Each number is 500 + 25 x the weight over its row's rms, rounded and kept within 0 to 999. Layers, rows and columns count from 0. Numbers have three digits each. The size before them is the row's rms in percent of the matrix's.

# layer 3 MLP gate, 512x128, rms 0.256, rows 278-305, columns 64-95
124:486516504483522478493485487485497476460491499476571489479477496522529512509497554476501520509525
103:498485498474508436507484506511499485543510517493522480515493528543490524489508473489489512483463
101:499501537514486481508502508520473490514514521499501505529494513533483490495494480509473519471472
106:503489513521492475518521436484480497528497529516513481485518527497487510505502527509493508516488
106:526473505481515484496477498499475523519476513518515496499509518456514513508486503536486448490452
117:489512511515467491488518499499479467496555471492436519498443514518525496491536483525473496473502
104:494549488494517492438505514478507467525512526508504468507497490493474494502493523499481463524534
090:525447495497488502489541494509525494499520538460528536496478521460526483489528516516513481519485
098:503498481477537504460504525507518521499499529493489478512495430500528469462465488526458475498520
094:528489496502482459538512479488495536501449498529529474562518538502461481473498457485482520543519
109:512480519488504501483488475493536515482498504504509548483523522530458499462539558498508468459523
102:478454512466471511544481452505483483553484519495433543542510521459503482447533514499546463496498
102:420476465519470540507509526502483493496527515525499491552502527474536491518517535483496521487486
099:499523488485468524447513487525453504491487520521507494484493497452517491482499529468495490511541
122:471472478532523504502505501476532500516483520535503523496513494540485511495470472491495504533490
097:527492485529500485484516467549505467452471493510447523541504485545528490495481525506561489513481
096:481489471491522490449477491489433476533509476476500506525496502515512509513476475476549520518505
114:499484467482509480474444472520520516510531510482443533503512487501489485464512496523552512476500
097:488468507531503529498500504526476495524476554508486484481490476454532487518476487497481499491564
097:477481516525479524477521526478456474492497530511475502503527523519495529523497467514500561463513
090:460500490522534515484457515477482501491478539508477498524525496550508509481467496480516503508486
104:470539506509478472472525465470449504476504554503527526491524506499462454460504495552478465502510
085:526472512474500518479526481480536492524489523460492484477503473528503553455455509469458489488512
112:521510486451489509533513502504508470460505501539510435511527495433536531469457559532499501517496
096:483488529486523510546526436532505479536523474501528563511512522493467541446471503502497489519500
124:484513506517491533473533563457541492522492477470477502506529525517437491524520504478486478475498
090:472528520497503550525489523506505520459505461482510499500549488462504520504522520482522491476528
085:469497536504493499536475488440481506493494500463540492524554480531518522478478502521500511498504
# layer 3 MLP up, 512x128, rms 0.251, rows 278-305, columns 64-95
116:504507480443479522496486524491482479478481489489493504499478521488529462533476510444526489540510
099:572534510508518468512538479501520485540505454451490488494507543509493534486500475529512478463493
101:501491515570541465471471485514535494499503482532450513533526473507496532504479454517489551526512
106:522498494533498513506491549534485474491515486459511491529457485502498468513516496522487530533488
103:490501538536468540503475450473530493507467487486450541520483502496485495503474482493543520467458
117:527462506524528503504512462510485541531497510477548489497523478466522523493448480466485477502493
105:480525515489492451452540431496510527476461483511499527488525493524506471478509509470528539479511
087:469492526524501482500466470506507483442498462494473470471517488517442435529522483489492546485476
102:510497499485464490535490492492554541519473475505507499482514505456472490509496466523484476524528
092:499510487481519510467486516491477478501508495463520542443465507493506524518542525489515495452536
106:525492527476479502446526492543533547518501469540512507450499509489493505522479493508491537469439
096:506518538487505524516451498484496503489546485486486453491481509508529497499491496451525522535520
098:454480479510452542499547479501512506495534487518479483561493520483541488511505537511474554526474
098:483493510493522516504464500490546510477505481514539538502522501523510525496545490521518537479496
114:518561514457494478519446493512551496493513476489470513543505505484526518464485496481462512457480
109:536523488514508486519481473525505497480499507501494529566555491546514476466516524518540496489460
097:469512574535491514499548452506494492522491475498493468508437484469479499514475478484480491484502
110:496502497511502470488464462478480522496549461459474534470510497529492511463492504498562467470507
096:489519501507560452496499515473502480451508469473497481513499498511537501495500521569480460493461
092:439493478515483525472527529488482486510509545482497510497491489476512528512490471490485501527536
091:472502537507523519472478493496501510547510512526497483517506537507510498465486446512510522465530
103:506477492503521533517493533531534492532476462507495422506445489491527535534508532438525557488464
087:497529516513475508498498501521517490495536499527538524489487483427539518512497503527533519492500
118:490491482525520508511512516485501538551548490502492520498463491548518487470484442443496474521464
088:530528496492492513468504561478504531463508493510494442496487502499525515506531504517516474479521
114:510522492514513479515512467549512482493490486533509511500517461538507543473480522486556507540478
089:523510507491481448485489486471529486556487504477468474483458500500503485520450460466479524492512
087:481497509510516501532456493481455516474495487513484488507532478555528519486480488521528484481502
# layer 3 MLP down (transposed), 512x128, rms 0.211, rows 278-304, columns 64-95
107:512494486497489513492479495503502503503549508570476517446481492495499513491522525478503473473515
110:516545512461521483502503475469530523508481502485521531539523532571510507524540487509462438486465
099:510522486517494540507479501484509485471428493538459500542480506525533493445446556466482508494488
102:489528495467536496513517521531478497460481511534501506511514487478565582498493472477486511551492
107:486522527523496536488458485500515499522512483501452534544492503524502508509471469489539507496496
109:470504493548497488483450518521487496489489514493507528543535529517505534479465502489535538531489
102:524490514487498497497517522485519536505497531526462527485511490552518503479519523518529545460503
093:471480473455507488484464486543483482484484508506462537500471479487501470472479493451494497509467
100:517487482508504480515496493507507518461477521486475527492504487512445456503466495475439492466553
094:511475481461473523496509473521516502530473500487464510459475534464487524488515531484532493480500
109:528515483505508496486517492521481501480485496476518501534518516538510538520478485488507469495480
108:482494491506491481554487446491479497518452492495487509518500483503506510480528525506517510502519
100:534531474493463499499488519520511474475560494506490513453483474524559527496563484490463498483475
098:540528493447514520509509535507501481473504538522497498552514548487502470505474491538534491492479
100:479505487497481504539471451478513552470459504473505491499506496502488503480516449509508515501492
090:523471538507467468498502498464514540475485477504500473519484482513493541526436469477499528492508
101:496463482493465513520534507496485500485502482474480499495513522509484480548489507459522486464486
113:480485495477477475556487491476507498526503489477528479504413535509541563544482534494495512505487
098:498519548512535496497499487451508462484529514492520524504482525533523503522497510487482484531475
089:477523485474460502492475488494556484516502507495520502497481431543513526519507550492520485498499
097:518514506517457497466497476496513515566499532518506462492445481497494521491456519503515446483500
098:506505461494561501487496544485489466498486548558524497489517481493452516498429512443509504518500
088:503477511492482474501510527496464520540527513526530500520499480521514481484482474471508507449478
094:561529513521529504489492495471510525454477496522481496510518523489490528484460457481487498498526
097:521519520444536513492503486523511498499486486492513493553541481500466489498469481442549495495485
111:497501512509514467515509456530532523505533533501502526516508494490518466473495516480532509506498
087:502528506517480537497524555508542515522489469525466461509547503476518492488540517464521520526484